From a checkpoint of a small transformer trained on Wikipedia.
Size: 12 layers, 4 heads of 128, MLP 1344 SwiGLU, vocabulary 8192, 46.3M parameters.
Architecture: RMSNorm before each block, learned positions.
Training: a variant of Muon for these matrices, 571M tokens.
Each number is 128 + 24 x the weight over its row's rms, rounded and kept within 0 to 255. Layers, rows and columns count from 0. The size above them is the row's rms in percent of the matrix's.

# layer 7 MLP up, 1344x512, rms 0.197, rows 86-103, columns 0-127
size [109  94 108  93 102 109 102  93 104  90 109  93  99  91  99 109 104 103]
[[113 118 127 143 139 113 115 130 118 159 117 158 127 175 109 121 107 142 125 120 163 121 130  96 127 125 171 142 143 183 147 141 147 170 128 138  78 132 119 175 114 116 137 137 123 125  89 126 111 148  86 161 148 153 105 116 130 119 126  98 150 156 145 132 117 167 116 136  97 136 113  87 146 172 181 118  87 122 157 104 120 153 116 155 139 111 143 100  91 128 119 164 121 169 131 167 124 161 122 114 133 157 147 124 109 130 198 107 123 142 123  83 128 157 135 149 126 140 160 131 179 130 150  89  91 113 112 115]
 [117 111 129 117  92 148  85 178 129 155 137 166 139 128 156 130 111 135 134 167 172 124 111 122  90 134  83  76 113 101 117 141 106 113 119 132 114 125 157 143 103 128 146 150 153 118 130 148 104 124 156 131 110 146 144 152 127 109 105 162 110 138 119 117 137 109 135 127 148 140 127 131 103  98 113 138 134 119 143 142 137  85  90 159 114 151 138 168 156 118 172 130 149 146 121  97 119  92 147 131 142 152 122 112 138 146 120 151 157 134 131 120  80 141  68 146  82 129 139 144 159 140 112 143 110  97  94 103]
 [108 100 168 132 128 129 144 153 180 144 152 122  99  96 147 146 127 146 130  87 137 129 101 167 129 129  92 153 154 137  79 110 150 115 124 143 111 135 106 133 143 154 118  84 116 129 158 143 135 134 165 138  94  90 109 167  67 132  99 137 104 138 107  98 167 144 131 130 111 100 115 142 137 113 146 118 150 130 135 159 116 115 150 151  92 118 125 102 109 133  57 136  64 133 117 142 110 135 139 139 152 111 127  96  93 116  67 169 144 168 137 117 122 118 179 130  94 139 146 126 137 128 138  85 125 114 208 117]
 [ 90 186 154 137 119 141 110 126 124 138 185 140 120 119 131 106 135 122  78 114 170 138  94 119 120 104 146 113  82 164 116 132 134 112 122 135 133 152 166 146 155 148 122 104 152  97 134 108 116 108 101 113  99 156 133 109 107 120 146 117 103 140 126 118 110  90 109 139 131  99 139 113 169 148 136  91 172 163 129  56  60  97 142 117 107 119 119 125 155  98 168 123 190 128 190 141 139 136 158 165 123 141 108 119 123 136 163 126 113 116 112 186 141 160 138 136 110 162 146 125 141 145 145 113 130 103 107 134]
 [127 129  86 172  85 156  77 134 141  85 122 137 103 121 140 168 156 128 140 144 120 110 111 137 177 126 117 101 130 163 133 132 103 117 122 145 116 123 109 114 147 110 164  88  94 102 105 122 138 148 126 142 112 155 103 160 109 166 137 129 154 118 157 141 164 148 119 126 179 135  76 131 123 109 111  95  71 141 128 163 137 154 152 104 132 130 137  79 141 118 115 127 168  87 141 132 165 117 111 123 115 148 136 122 152 104 116 125 164 134 118 128 154 128 106 134 145 122 140 156 159 152 109 162 115 136 142 152]
 [132 118  62 144 130 133 104 131 152 124 131 110 101 138 126  84 158 150  68  93 167 177 122 114 186 153 124 110  91 117 112 108 155 129 138 170 117 153 175 124 138 147 127 137 143 150 136 117 118 126 139 106 125  78 183  94  99 119 121 118 112  67 119 104 128 107 141 143 134  86 138 113 115 128  98 163  91 115 137  77 139  92 125 125 112 130 102 132 193 147 165  99 138 155 137 140 159 126 161 115 138 168 116 165 100  97 122 147 151 142 145  74  92 120 161 130 117 106 156 126 133  74 152 137  78 130 114 131]
 [118 147 121 152 137 111 126 142 128 112 156 153 150  86 151 180 111  98 116 111 126 144 107 136 159 140 141 154 151 134 118 127 116 125 122 149 148 126 116 165 135 190 136 149 105 163 159 133 133 147 130 118  97 129 176 129 157 160 127 156 138 148 129 147 120 150 146 131 157 149  86 113 122 137 154 140 141 139 152 131 109 123 155 148 173 136 159 122 121 119 151 117 135 144 155 170 108 144 147  96 121 177 159 157 161 117 164 110 111 175 112 110 143 112  80 121 134 115 174 113 133 104  88 139 127 167 118  78]
 [ 99 117 105 139 144 162 133 129 116  96 105 108 149 112 136 130 130 154 154 120 138 120  90 171 122 120 150 158 153 112 125 113 142 132  95 104 123 165 159 144 129 156 123 124 136 118 149 151 117 133 127  77 133 126 139 153 162 110 141 152 145 135 138 130 145  99 127 128 172 158 157 170 148 112 163 173 120 164 126 155 142 137 160 139 130 129 137 109 123  99 183 158 125 155 105 119 132  86 178 101 120 117  72 104 115 160 149 122 141 140 136 131 104 138 140 108 164  85 133 123 119 166 178 165  84 160 138 146]
 [100 140 102 164 112 145 116 122 150 127 127  84 130 150 104 141 154 115 164 106 139  95 145 118 135 111 104 124 153 103 131 123 112 109 109 109 152 154 136 156 155 128 100 149 105 120 130 118 125 135 140 100 147  99 178 106 153 139 168 125 127 118  84  96 122 135 141 130 110 128 106 122 136 149 170 114 112 131 117 149 146  74 120 139 132 156 147 111 142 135  92  94 117 127 103 159 124 134  99 114 131 194 122 151 177 116 147 135 123 157  78 138 118  95 122 126  92 110  99 111 167  86 171 138 126  94 136 133]
 [ 99 100 174 105 137 142  88 129 178 135 127 116 138  80 138 111 102  87 120 134 199  99 124  97 108  83 104 188  93  98 147 169 127 112 138 110 119 132 115 110 107 102 143 122 145 113 129 144  68 120 123 114 158  62 153 154 111 143  82 118  85 143 144 132  85 149 105 151  95 118  99 158  98 168 121 150 122 147 114 130 128 164 112 142 110 148 113 113 138 105 114  96 136 126 129 144 153 114 175 193  87 124 127 142 131 106 129 129 125 121 114  96 106 120 123 125  74 145 134 119 110 133 182 103 135 155 127 135]
 [136 179 135 128 131 110  93 112 134  68 127 141 157 139 118 156 164 126 144 140 146 136 102 125 121 116 128  96 169 144 164  86 108 130 117 133 123 118 154 124 130  80 119 119 148 146 128 136 122 153 125 129 119 126 116 137 190 156 132 119 143 143 148 147 155 116 174 136  87  76 144 148 153 108  80 115 161 127 112 153 130 119 149 119 101 182 127 144 129 144 118 134 103 129 118  78  98 121 141  98 147 117 131  92 148 106  96 114 113  89  90  77  96  94 148 138 177 149 132 153 142 121 138 161  89 169 145  83]
 [ 95 126 142  94 117 138 132 150 108 110 121 137 137 153  87 135 153 130 130 113 103 143 188 113 109 154 123 126 152 132  56 103 106 109  84 124 163 127 151  92 127  71  84 110 145 136 113 154 117 116 121 153 158 125 116 122 120 140 146 141 150 126 156 104 160 141  98 103 131 138 129 139 126 128 146 171 148 129 116 113 103 147 152 122 156 137 132 160 115 102 117 142 104 121 159 150 131 108 142 149 120 122 148 156 115 188 119 131  89  97 117  79 120 143 106 121 102 139 133  79 130  81 101 156 144 131 106 144]
 [132 114 147 145 115 154  80 158 151 135  97 123  75 116 147 145  99 117 158 107 154 152 133 133 117 143 125 130 154  99 142  98 156 143 137 138 144 116 153 121 151 138 107 139  94  95  88 134 143 143 150 139 144 155 125 116 128 100 141 133 121 153 133 156 206 107 153  83 103 146  67 167 140 129 129 109 113 168 136 138 145 121  82  90 133  99  90 120  66 112 112 104 141 116 107 119  87 127 134 119 130 126 187 124 108 173  90 154 161 104 137 114 127 105 140 114 150 153  83 126 142 102 122 130 126  92 151 163]
 [133 122 125  94 126 120 103  84 143 111 149 174 136 112 127  91 171 114 185 120  93 114  94 110 110 121 111 136  98 129 133 129 148 158 122 119 137 106 122 104 155 136 129 112 117 180 114 114 176 115  83 114 187 109 164 131 156 111 117  95 135 140 151 162 109 132 121 118 139 123 129  95 108  94 124 143 106 147 148 119 133 135  88 111  92 161 148 139 128 119 118 120 132 136 144 161 108 114 128 149 121 126 124 149 161 136 155  82 133 113 133 132 144  91 128 141 184 118 123 154 178 122 146 120 116 113 148 107]
 [ 50 139 121 112 120 113 108 146 137 120 139 143 129 116 136 147 137  45  97  89 139 100  96 101 121 123 169 135 115 112 127 100 140 153 101 138 154 150  89 140 119 142 100 114 146 141 148 146 150 144 109 131  95 109  75 120 129 140 102  74  73 140 163 154 106 107  80 143 158  89 100 136  92 141 139 124 157 109 122 121 143 163 144 136 118 101 176 108 103 138 114  98 104 140 125 146 129 152 111  75 131 113 127 147  66  87 113 184  99 147 160  95 160 103  85 121 138  92 134 122 130 160 128 110  88 112 128 122]
 [107 122 149 130 149 120 140 145 149  72 153 130 114 181 103 149  98 140 152 122 123 106 125 115  96 131 127 146 120 124 115 124 113 152  83 124 102  90 133 165  77 128 160 100 134 137 127 101 121 109 155 179 136 131 171 123 165 130 125 105 146 161  90 116 151 105 130 114  95 126  88  96 135 128 122 143 131 114 100  85 130 116 155  76 104 156 127 156 112 157 120 105 135 135 162 145 180 143 124 171 137 165 143 153  71 146 118  82 110 111 108 110 112 103 144  97 118 163 136 133 171 149 114  97 103 152  63  74]
 [136 115 153 100 123 138 155 135 133  93 125 121 137 140 128 134 157 144 125 120 159 133 141 153  73 111 118 159  99  93 133 126 123 152 180 101 121 121 103 120  96 121 160 145 128 155 136 135 130 139 146 148 129 129 120 146  95 136 106 166 136 148 161 153 133 145 124 144 122 108 136  52 164 112 138 114 179 103  76 115 120 113 154 148 157  79  97  87 110 140 104 136 142 157 142 103 141 126 124 130 139 136 117 135 157 135  93 124 123 139 177 122 189 152 104 144  94 138 112 147  83  57 116 145 154 140 189 129]
 [109  94 113 107 122 139 126 138 104 163 127 162 104 112 126 108 140 127 122 109 108 142 157 108 132 137 184 121 136 138 107 145 147 161 137 109 132 122 123 120  97 161 149 129 118 125 149 147 125 176 170 118 108 160 115 117 116 125  89  98  93  90 116  87 123 138  82  78  85  94 140 131 150 163 145 112 128 108 131 131  84  95  97  96 140 134 110 145 102 129 129 151 122 103 132 137 165 119 146 114 140 141 138  98 132 140 172 108 160 180 123 176 152  72 120 130  92 127  84 154  93 102 124 143 103 136 152 149]]
# layer 7 MLP down (transposed), 1344x512, rms 0.112, rows 86-103, columns 0-127
size [103 100 114  96 106 101 106  97 107  94 106 101  96 102 113 106 104  98]
[[ 78 176 139 120 103 128 110 122 144 171 138 120  97 180 129  81 166 128 123 148 129 100 130 126 150 131 148 128 112 151 123 123 115 151 117 119 155 161 116 139 142 146 144 121  95 108 110  95 106  84 118 104  99 127  91 153 143 110 126 135 141 145 131 112 167  98 150 152 140  83 176 144 124 142 109 130 159 146 179  96 147 126 108 150 105 100  82  77 120 134 165 114 106 135 114 139 116 121 135 140  80 151 171 148 106 143 100 173  96 181  88 128 168 146 163 142 138 165 119 112 144 150 185 119 126 141 123 167]
 [ 95 122 143 128 130 140  99  96  85 154 129 178 140  98 116 135  84 154 104 137 111 119 147 133 114 129 137 126 182 119 122 167 140 113 141 138 120 134 157 142 131 142 136 103 123 138 155 148 143 130 108 104 111 122 131  98 132 125 144 139  62  90 144 158 120 119  89 134 146 125 100 134 153 145 136 127 147 112 164  93 135 120 125 145 167  92 109 103 137 130  81 184  99 151 112  69 131 171 168 152 137 104 121 122 125 133 152 147 170 118 183 152 165 101 128 122 132 102 106 141  97  84 155 137 100 128 113 108]
 [103 112 147 149 119 127 142 157 126 171 139 126 127 132 113 178 140 132 108 138 107 161 137 130 113 126 137 125 115 125  95 140 140 118  75 168 155 128 117 114 116 107 116  99 134 162 116 154  89 141 119 107 132 125 123 106 113  99 117  98  64 131 109 136 133  73 121 189 157 147 110 122 115 128 124 178 133 160 151 116 101 154 134 131 142 106 102 110 160 110 129 138 140 134 180 164 109 147 117 101 141 142 166 120 154 126 129  95 128  99 164 110 127  91 111  96 137 100  77 140 133 147 136 122 107 124 136 112]
 [100  80 144 141 113  81  95 163 146  99 118 115 107  85 112 110 137 141 155 133 126 143 125 116 144 166 162 179 129 199 127  81 134 123  68 114 175 139 144 131 105 164 145 110 144  82 150 182 182 122 126 134 131 111  98 105 128 125 151 110 104 136 149 176 123 115 132 121 138 135 135 174 124 134 117 154 153 142 115 158 123 119 133 109 114  91  97  97 134 144  84 140 144 122 152 120 124 122 135 100 135 141 101 120 137 128 116  90 132 158 135 137  96  88 140 126 128 139 101 117 156  98 146 123 122 158 161 156]
 [128 115 121 108 125 151 110 152 119 145 133  86 161 144 111 112 129 160 119 107 106 118 120 139 152 176 115 120 139  91 130 135 133 122 134 201 132 102 123 146 140 139 162 102 193 138 147 160 122 104 134 102  81 136 106 161 143 150 153  89  89 180  57 111 139 155 124  87  99 108 170 130 134  76  76 130 103 147 126 148 146 125 137 123 134 156 144 105 138 137 150 109 111 131 139 138 105 157 125 119 146 119 147  76 144 143 105 154 107 122 127 103 157 123 153 124  80 114 122 186 106 144 121 105 134 135 114 125]
 [133 123 140 110 128 126 141 126 113 135  84 148 120 165 108 128  93 164 159 178 157 138 160 128 132 119 161  86 170 114 124 132 152 159 140 134 108 116 119  72 133  96  92  98 159 130 102 150 139 113 111 131 125 163 141 135 186 137 125 139 147 128 154 128  85 104 109 138 151 129 136 131 113 163 119 123 135  96 137 136  65 146 129 162 181 146 116 150 138 119 111 134 113 146 132 113 122 117 123 144 117 130 134 129 138 124 153 115  98 129 123  69 148 107 169 133 145 137 110 115 158 155 154 125 129 144 106 116]
 [163 127 134 103 123 146 153  95 111 156 135 136 115 138 126 137 146 163 137 140 121 103 147 109 142 101 124 135 128 139 149 136 158 115 150 133 124 130 129 124 118 116 110 119 162 132 183 105 120 146 123 181  91 144 110 144  84  73 116  93  99 111 129 136 161  87 102 144 149 127 145 102 132  97 133 118 134  91 109 164 131 133  99 122 109 126 108 136 162 113 106 136 111 141  93 110 131 109 106 131  67  77 179 114 131 116 109 110 129 143 148 161 171 121 145 115 137 116 161 133  94 139 139 105 120 104 108 146]
 [118 113 140 116 136  72 114 111 124 147 160 156 114 115 132 126 106 116  61 102 129 149 105 148 139 133 101  77 130 108 110 129 159 136 178 139 117  95 168 135 105 125 147 159 116 179 142 114 114 142 188 118 123 159 112 174 131 115 150 112  92 149 162 103 148 116 114 118 129 129 121 116 130 133  92 182 109  96 154 148 127 132 165 178 127 104 150 106 157 129 150 162 124 146  95 129 156 156 102 154 143 140 113 109 114 132  95 114 127  72  98 153  96 124 149 114 124  53 150 127 119  99 152 133 101 134 127 139]
 [106  97 105 113  92 103 111 163 163 107 115  85 159 135 100 159 131  81 155 133 145 123 148 109 191 145 166 122 139 131 149 139 119 133 134  94 150 152 121 137 144  95 113 136 152 108 124 131 122 117 112 105 120 127 109 129 177 182 143 148 110 131 127 152 151 104 152 163 121 120 132 129 137 149 137 109 157 119 116 126 130 118 112 158 130 114 116 126 136 110 128 100 144 149 103 104 153 132 129 123 121 140 129 175 110 120 116 105  95 117 124 152 130 156 139 155 109 139 102 139 116 137 145 152 174 115 160 151]
 [112 126 171 102 119 109 112 142 121 139 144 143 128 168 108 136 115 115 138 151 126 139 144 135 142  91  91 139 113 112 102 140 143  83 144 152 168 114  90 135 104 111 138  95 152 113 134 126 182 125  67 113 125  93 138 158 131  93 121 133 209 144 106 164 142 130 144 133 153 157 143 162 141 119  95 126 123 172 114 102 126 172 140  71 144 149  96  98 154 154 182 138  89 119 134 176 110 108 144 131 120 113 159 100 109 119 133  92 132 147 131 129  57 122 108 109 149 143 128 106 131 156 139 142 110 134 143 114]
 [104 121 154 122 159  85  85 107 145 151 134  85 133 115 108 117 178 139  91 117 160 117 124 113 112 122 119 117 123 135 158 119 115 159  52 159  99 116  90 156 141 135 162  82 125 111 151 119  94 144 110 135  96 146 144 117 105 146 151 137 133 128  75  99 103  78 143 134 110 133 108 108 134 156 123 138 129 131 149 135 154 132 158 154 108 108 137 129 127 169 116 117 131 144 113 149 160  90 138 178 148 134 148 147  98 126 142 130 121  85 111 134 121 129 141 110 163 140 138 104 154 117 102 130 108 175 123 150]
 [ 82  79 142 132 146 126 143 142 155 166 113 145 164  94  92 133 124 120 166 120  90 122 131 178 130 113 122 127 171 128 162 110 110 159 180  94 131 107 112 123 140 104 140 146 121 140  84 117 101 169 126 134 132 152 150 105 125 134 116 116 134 128 158 127 200 112 142 119 136 150 121 116 105 126 119 144 105 121 125  99  81 108 138 137 122 192 135  86 158 119 148 135  98 162 114 114 179 101 162 122  78 117 143 146 164 144 105 120 101 106 118  68 129 140 142 126 168 138 146  87 148 128 139 133 106 117 140 103]
 [125 116 145 149 109 135 139 122 121 101 107 112  92 137 107 122 106 106 103 109 133  91  71 108 148 124 131 144 131 157 163 137 119  95  98 180 108  93 127 158 126 129 162 150  96 152 124 118 163  92 108 145  94 109 126 148 125 127 105 172 153 168 122 146 178 152 137 150 138 104 141 119 158 117  93 129 127 105 146 115  89 140  96  93  99 137 134 124 129  71 137 114 127 144 135 116 121 103 132 151 146 124 122 100 107 135 137  92 166 109 103 158 129 108  93 127 154 140  82  87 161 180 127 162  93 141 123 100]
 [117 149 168 166 121 157 112 111 138 140 125 127 101 111 124  87 107 131  84 159 148 102 127 130 152  96 166 151 130 145 124 113 132 155  51  90 102 104 158 159  93 132 120 121 147 168 145 124 167 134 132 120 141 150 112 157 158  87 130 125 154 102 141 118 169  94 115 121 131  94 133 140  96 142  63 146 141 130 117 121  98 114 155 136 124 100  80 105  66 125 104 160 180 127 112 140 167 124  99 142 116 134 113 148 152 135 152 103 112 160 123 161 133 138 121 126  88 135 157 131 163 140 120 103 132 106 109 135]
 [119 123 160 146 124 132 141 115 129 130 134 133 118 153  91  68 133  90 147 143 147 138 117 126 107 135 112 109 120 120 169 107 146 145 118  86 128 158 142 140 106 143 148 109 140 105 159 110  96 136 147 136 162 125 154  91 153  92 108 100 114 125 160 126 114 137 123 142  98 143 121 120 126 128 129 143 115 120 100 101 141 129 144 145 106 101 139 130 128 112 141 119 138 153  96 129  97 162 134 126  75 155  89 140 140 109 140 180 155 144 168 114 155 121 110 118 139 104 148 164 136 139 147 140 116  73 126  96]
 [108 112 158 118 156 109 149 130 125 138 124 181 122 126 150 130 129 141 123 141 109 120 128 126 128 126 121 153 150 143 174 125 133  89 108  88  96 127 147 172 136 119 132 180 122 110 126  91 156 101 142 135 161 141 116 114 139  94 177 110 156 125 123  84 153 143 107 134 129  68 110 151  91 141 122 154  78 168  87 128 119  99 132 160 121 127 132 120 119 148 133 152 141 118 149 140 136 145 161  75 137 120 163  94 155  67 172 174 109 101 153 136  84 171  98 112 127  99 119 128 129  96 123 132 125 122 117 165]
 [115 122 175 108  92 142 170 133  87 112 132 137 125 185 151  96 139 171 195 132 157 111 154 130 123 134 101 128  79 140 137  96 135 129  81 148 133 130 134 108 114  85 115 154 132 155 189 120 168 173  96 158 122 110 119 133 136 130  84 134 134 167 140 128 106 129 112 129 132 135 134  99 106 121 152 118 113 132 106 123 130 137 147 127 129 116 150 119 104  92 124 145 150  96 159 114 114 119 138 139 145 110 110 122 105 137 129 104 122 120 133 129 102 123 132 130 122 163 161 105 143 150 104 102 147  96 132 118]
 [166 108 127 104 132 158 131 114 150 171 168 117 118  84 170 121 135 146 117 108 100 143 175 103 136  82 118 147 129 141 118 119  90 115 167 142 178 131 160 123 111 182  91  92 181 100 100 146 135 147 130 144 108 153 116 143 114 129 127 145 128 145 159  98 133 165  97 150 149  81 140 130 118 165 128 151 129 125 120 145 140 144  95 122 157 158 131 136 111 136 125 117 141 128 145 113 162 111  91 176 127  84 108  93 148 185 151 138  83 158 126 114 150 151 126 132 109 121 144 164 113 146 111 147  86 127 143 146]]
# layer 7 MLP gate, 1344x512, rms 0.185, rows 87-104, columns 0-127
size [ 96 110  93 102 104  94  95 104  87 116 103 102  95 103 111 100 108  99]
[[127 127 138 130 115 143 147 108 158 137 126  90 110 127 116 128 148 116 151 113 110  89 142 141 100 116 118 125 166  83 158 133 148 136 152 132  95 160 118 135 120 141 109 117 143 169 138 151 152 140 140 172 149 146 134 161  95 144 104 131  96 120 174 102 129 104 133 114 148 126 117 170 137 114 111 103 138  77 119 146 126 157 180 177 125  88  83 138 110 144 118 158  92 121 189 131 166 124 118 138 136 103  97 164 116 142  70 123 145 158 165 129 161 106 136 125 129 126 144  95 133 116 115 148 115 122 117 177]
 [134 167  93 109 151 103 141 111 128 142 112  57  91 160 130  98 154 135 132 123 108 103 122 148 129 104 127 105 107 135 108 100 135 128 146 118 104 101 114 138 103  95 136 144 113 112  97  96 137  94 115 133 133 124 145 151 125 129 150 181 145 144 171 120 123 159 113 125 150 151 152  93 153 151 100  89 120 125 112 103 111 106  96  83 156 136 144 159 150 130 242 104 139 119 157 137 163 128 134 166 123 161 105 147 151 103 153  94  90  95 106 117 157 150 124 167 151 122 179 151 117 114 124 111 109 133  81 104]
 [123 149 137 116 112 150 151 126  98 124 150  90 106 110 104 138 155 142  95 107 142 138  95 147 147  95 139 156  71 147 115  75 104 120 116 107 133 102 101 145 138 147 140 110 118 126 157 144 131 176 122 116 115 162  68 164 140 163 189 128 159 142 153 167 140 122 146 114 120 129 120  75 122 128 158 107 153 155 138  94 133 103 139 124 107 108  77 152 107 103 130 125 129 157 189 127 127 151 144 117  92 134  96 110 123 172 165 116 109 103 169 175 112  76 104 142 130 200 133 152 131 152 135  97  98  90 102 132]
 [122 145 103 148 129 124 110 133 166  61 165 138 157 115  95 138 174 148 122 124 122 119 129 175 145 114 116  90 113 179 128  81 110  89 115  88 155 109 128  64 126 109 127 111 122 150 130 122 135 178 124  88 153 117 167 112 133 163 119 141 131 104 120 119 156 113 149 125 137 130 117 131 160 109 130 131 122 169 112 139 151 181 133 111 133 143 117 134 110 145 135 129 136 114 142 109 130 135 131  97 144 126 148 107 110 102 150 122 155 126 113 118 156 117 143 139 104 134 126 114 139 155 182 132 100 144 116 150]
 [106 126  86 136 119 157 115 136 125 118 122  86 140 131 166 127 155 152 135 104 101  85 125 107  88 129 156 146 126 121 138 120  92 149 129 133 145 133 128 106 106 139 122 141 153 110 120  94 119 127  96 182 129 150 168 131 108 161 148 129 156 118 142 115 127 107 115 152 127  99 145 147 146 156 136 133 142 131 155 144 179 113 128 108 106 150 131 133 134 132 120 138 156  86 128 103 117 107 141 143 132 112 133 146 131 129 103  99  78 163 133  98 104 106 134 195 127 101 134 127 108 108 126 121 129 161 130 104]
 [108 142 117 118 118 141 134 105 114 133 124  97 134 143  93 107 120 177 150 131 125 117 115 153 116  85 128 124  93 113 126 130 154 108 218 103 159 135 134 116 128 109 125 124 164 137 155 112 105 126  98 150 134 152  94 141 139  79 126 178 122 118 121 121  99  89 117 131 121 114 149 100 120 113 127 135 128 173  62 144 138 129  45 116  84 129 111 132 104 117 142 184 159  94  66 104  96 106  91 107 134 112 138 119 136 164 151 160 106 152 208 169 158 103 142 120 121 172 147 142 103 155 128 111 102 158 141 170]
 [111 111 133 144 124 118 157 118 130  40 152  97 121 135 110 108 179  90  95 142  86  75 167 137 139 148 111 117  92 138  78  97 154 152 130  98 129 103 111 100 134 164 103 122 122 144 114 135 167 134 142 128 116 136 134 137 115 135  92 111 152 142 156 173 140 105 125 135 100 173 139 122 149 127 145  96  77  85 139 132 141 132 112 110 125 135  99 199 125 111 114 101  72 171 150 136 130 152 109 140 141 109 121 159 118 108  55  77 125 102 144 122 123 130 113 169 115 165 138 149 159 143 104 124 155 113 139 176]
 [167 114 109 107 171 127  66 153 144  88 120  86 150 164 121 172 164  90 129 174  62 135 176 105  96 141  96 131 150 134 106 124 116 120 152 170  98 164 163 168 143 175 141 135 109 126 116 111 101 133  88 109 124 119 154 107  87 138 155 184 168 118  88 128 123 131 125 157 138 159  89 127 137 131 163 107 124 126 130 149 123 148 138 110 121 147 109 114 148 114 125 114 101 124 128 143 107 156 138 113 110 144 164 150 115  86 124 119  98 118 116 121 110 145  94 124 115 147 105 174 116 131 137 142 161 117 129 102]
 [119 119 142 123 132 151 128  91 144 117  78 141 138 119  82 130 115 115 171 178 154 126 121 103  71  95  75 137 139  93 135 127 157 144 132 129 145 134  96  88 112 143 133 142 120  96 163 112 122 125  95 130 158  71 142 155 120 157 128 104 133 108 123 150  72 150 151 134 113 126 107 153 117 133 104 114 129 153 144 116 133 140 106 123 124 143 114 120 135 120 131  60 130 101 114 170 145 146 110 165 140 107 104 141 167  97 126 124  96 108 117  95 157 146 110 116 128 139 142 167 120 101 160 125 135 137 116 148]
 [106 162 122 160 156 102 100 135 129 153 176 108  84 104 137 120 131 181 118 102 109 137 128 103 118 119 117 150 121 133 112 123 134 120 140 148 153 111  90 121 126 131 114 126 153 151 135 127 134 156 140 107 132 132 173 133 140 169 108  80 154 117 167  73 141  80 145 142 128 177 135 123 163 171 131  94 125 140 134 108  99 148 126  96 154 141  76 145 113 138 135 156 180 109 112 150  83 124  63 169 119 149 112  99 127 121 104  97 106 152 128 164 164 105 120 121 130 148 149  82 153 148 121 128 108 112  58 115]
 [153 133 136 130 125 123 100 128  96 160 149 124 134 134 125 117 123  69 125 192 135  96 109 140 134 106 111 126 132 147 155 132 175 146 145  88 143 170 135 126 139 160 124 120 121 137 160 124 161 136 165 146 120 111 100 123 163 155 129 110 102 141 125  96  89 136 110 144 103 155 156 138 109  99 102 112  89 128 169 154 143 119 154 130 182 155 166 160 155 117  77 116 176  91 160 158 149 133 163 142 129 172 121 143 110 115 142 135 108 104 127 114 187 132 144 113 143 132 108 148  77 131 145 147 123 133  96 127]
 [114 135 132 106 147 149 127 138 139 102 129  94 111  95 151  98 139  76 149 166 123 120 139 116 123 131  92 152 101 132  69  91  76 100 159 100 129  99 143 118 173 118 104 147 157 125 172 129 119 140 146 135 165 128 145 100 144 118  93 129  81  99 142 149 110 165 130 121 139 142 124  89 113 163 153  98 111 121 131 132 118 149 138  98  90 137 132 178 158  75 148 119 115  78 133 116 162 143 144 124 115 188 132 138 114  83 133 134 134 147 125 109 116 150 143 102 100  99 123 134 133 169 141 127  81 142  93 143]
 [ 89 110 140 122 117  95 135 114  92 140 114 167 138 119 145 110 160 113 156 104 129  89 103 148 156 140 114 110 117 136 154 135 189  89  87 105  88 125 161 151 135 129 113 104 166 142 112  74 154 153 124 158 171 161 140  78 163 124 153 132 129 145 125 163 131 124 139 152 110 146 115 126 128  94 141 138 109 117 120 109 116 158 126 101 143 135 160  96 121 102 196 120 145 123 160 148 108  65 122 161 159 148 150 141 111 138 128 136 138 167 121 113 117 140 142 123 168 123 139 162 103 124 102 112 124 131 169 113]
 [116 150 142 101 137 114 143 118 164 140 136 110 110 100 125 123 156 198 147 153 138 132 128 151 142 123  98  80 108 116 154 188 106 112 115 118 111 101 157 136 126 145 127 110 146 123 109 128  75 106  87 151 104  71 155 158 150 134 138 136 125 107 130 146 143  96 112 122 133 148 112 123 181 156 120  93 137  98  88 159 138 100 131 129 134 113 131 142 143 104 139 120 114 137 159 110 106 124 124 160 144 129 130 130 128 138 136 132  85 103 104 115  95 175 126 163 130 125 123 125 127  81 148 117 144 134 151 146]
 [109 129 120 114 103 111 153 112 134 149 161 145 123 126 102 104 152 124 168  86 142 157 146 138 111 141 134 157 160 138 116 160 131 108 122 120 175 151 143 135  88 127  96 158 147 143 121  64  99 112 130 128 130 140  83 138 137 123 131 117  75 174 133 108 128 153 135 125 100  93 106 143 141 117 141  86 113 155 118 135 158 135 111 167 116 102 163 192  95 139 159 107 113 120 198  79 139 181 207 160 165 157 109 135 128  85 124 130 127 114 132 138 100 147 127 146 126 145  84 103 108 123 155 109 121 110 130 111]
 [118 141 112 138  83 156 152 181 113 135 132 125 100  69 118 125 170 100 137 157 125 103 160 134 101  88 142 204 114 124 148 147 155 129 137  99 128  75 154 128  85 134 113 109 127 118 152 101 114 158 124 155 136 121 115 163 127 130 128 148  88 100 146 140 116 123 135 138 104 116 118 108 159 127 142 108 105 131  70 156 153 136 152 115 125 117 148 148 125 143 124 144 122 108 137 100 127 166  96 119 179 139  79 132 112 120 144 132 113 121  88 111 164 189 134 128 133 184 111 102 130 126 117 122 120  87 113 128]
 [109 145 119 136 113 189 168 154 134  74  89 100 133 105 111 164  95 146 140 166 118 125 152 145 117 136  99 127 108  95 114 110 156 114 124 132 120  96 107 137 149 142 126 133 115 144 158 103 141 137 137 142 140  88 157  88 156 173 107  99 113 101 143 142 128  88 137 107 111 122 124 107 173 115 133  96  96 102  94 152  95 166  83 120 119 122 103 156 135 112 160 142 102 136 133 124 164 109 111 138 128  87 140 162 106 121 103 139 131 115 136  84 121  91  67 148  70 106 156 162 132 150 151  93 144 154 151  86]
 [101 124  96 153 165 113 106 161 155 110 122  88 137 111 136  95  91 148 137 153 141 150 113 105 180 182 110 107 181 119 107 147 109 150  89  94 126 173 140  67  73 118 126 139 110  91 129 101 175 155 143 118 116 106 101 180 131 116 142 131 101 126 144 129 169 170 130 166 133 129 148 102 114 111 156 107 121 122 103 130 109 121 131 105 122 130 115 114 129 163 168 103  92 177 105 144 123  96 135 124 121 130  96 130 163 131 129 118 132 170 107 129 106 102 142 138 163 129 117 145 124 116 128 135 147  70 111 127]]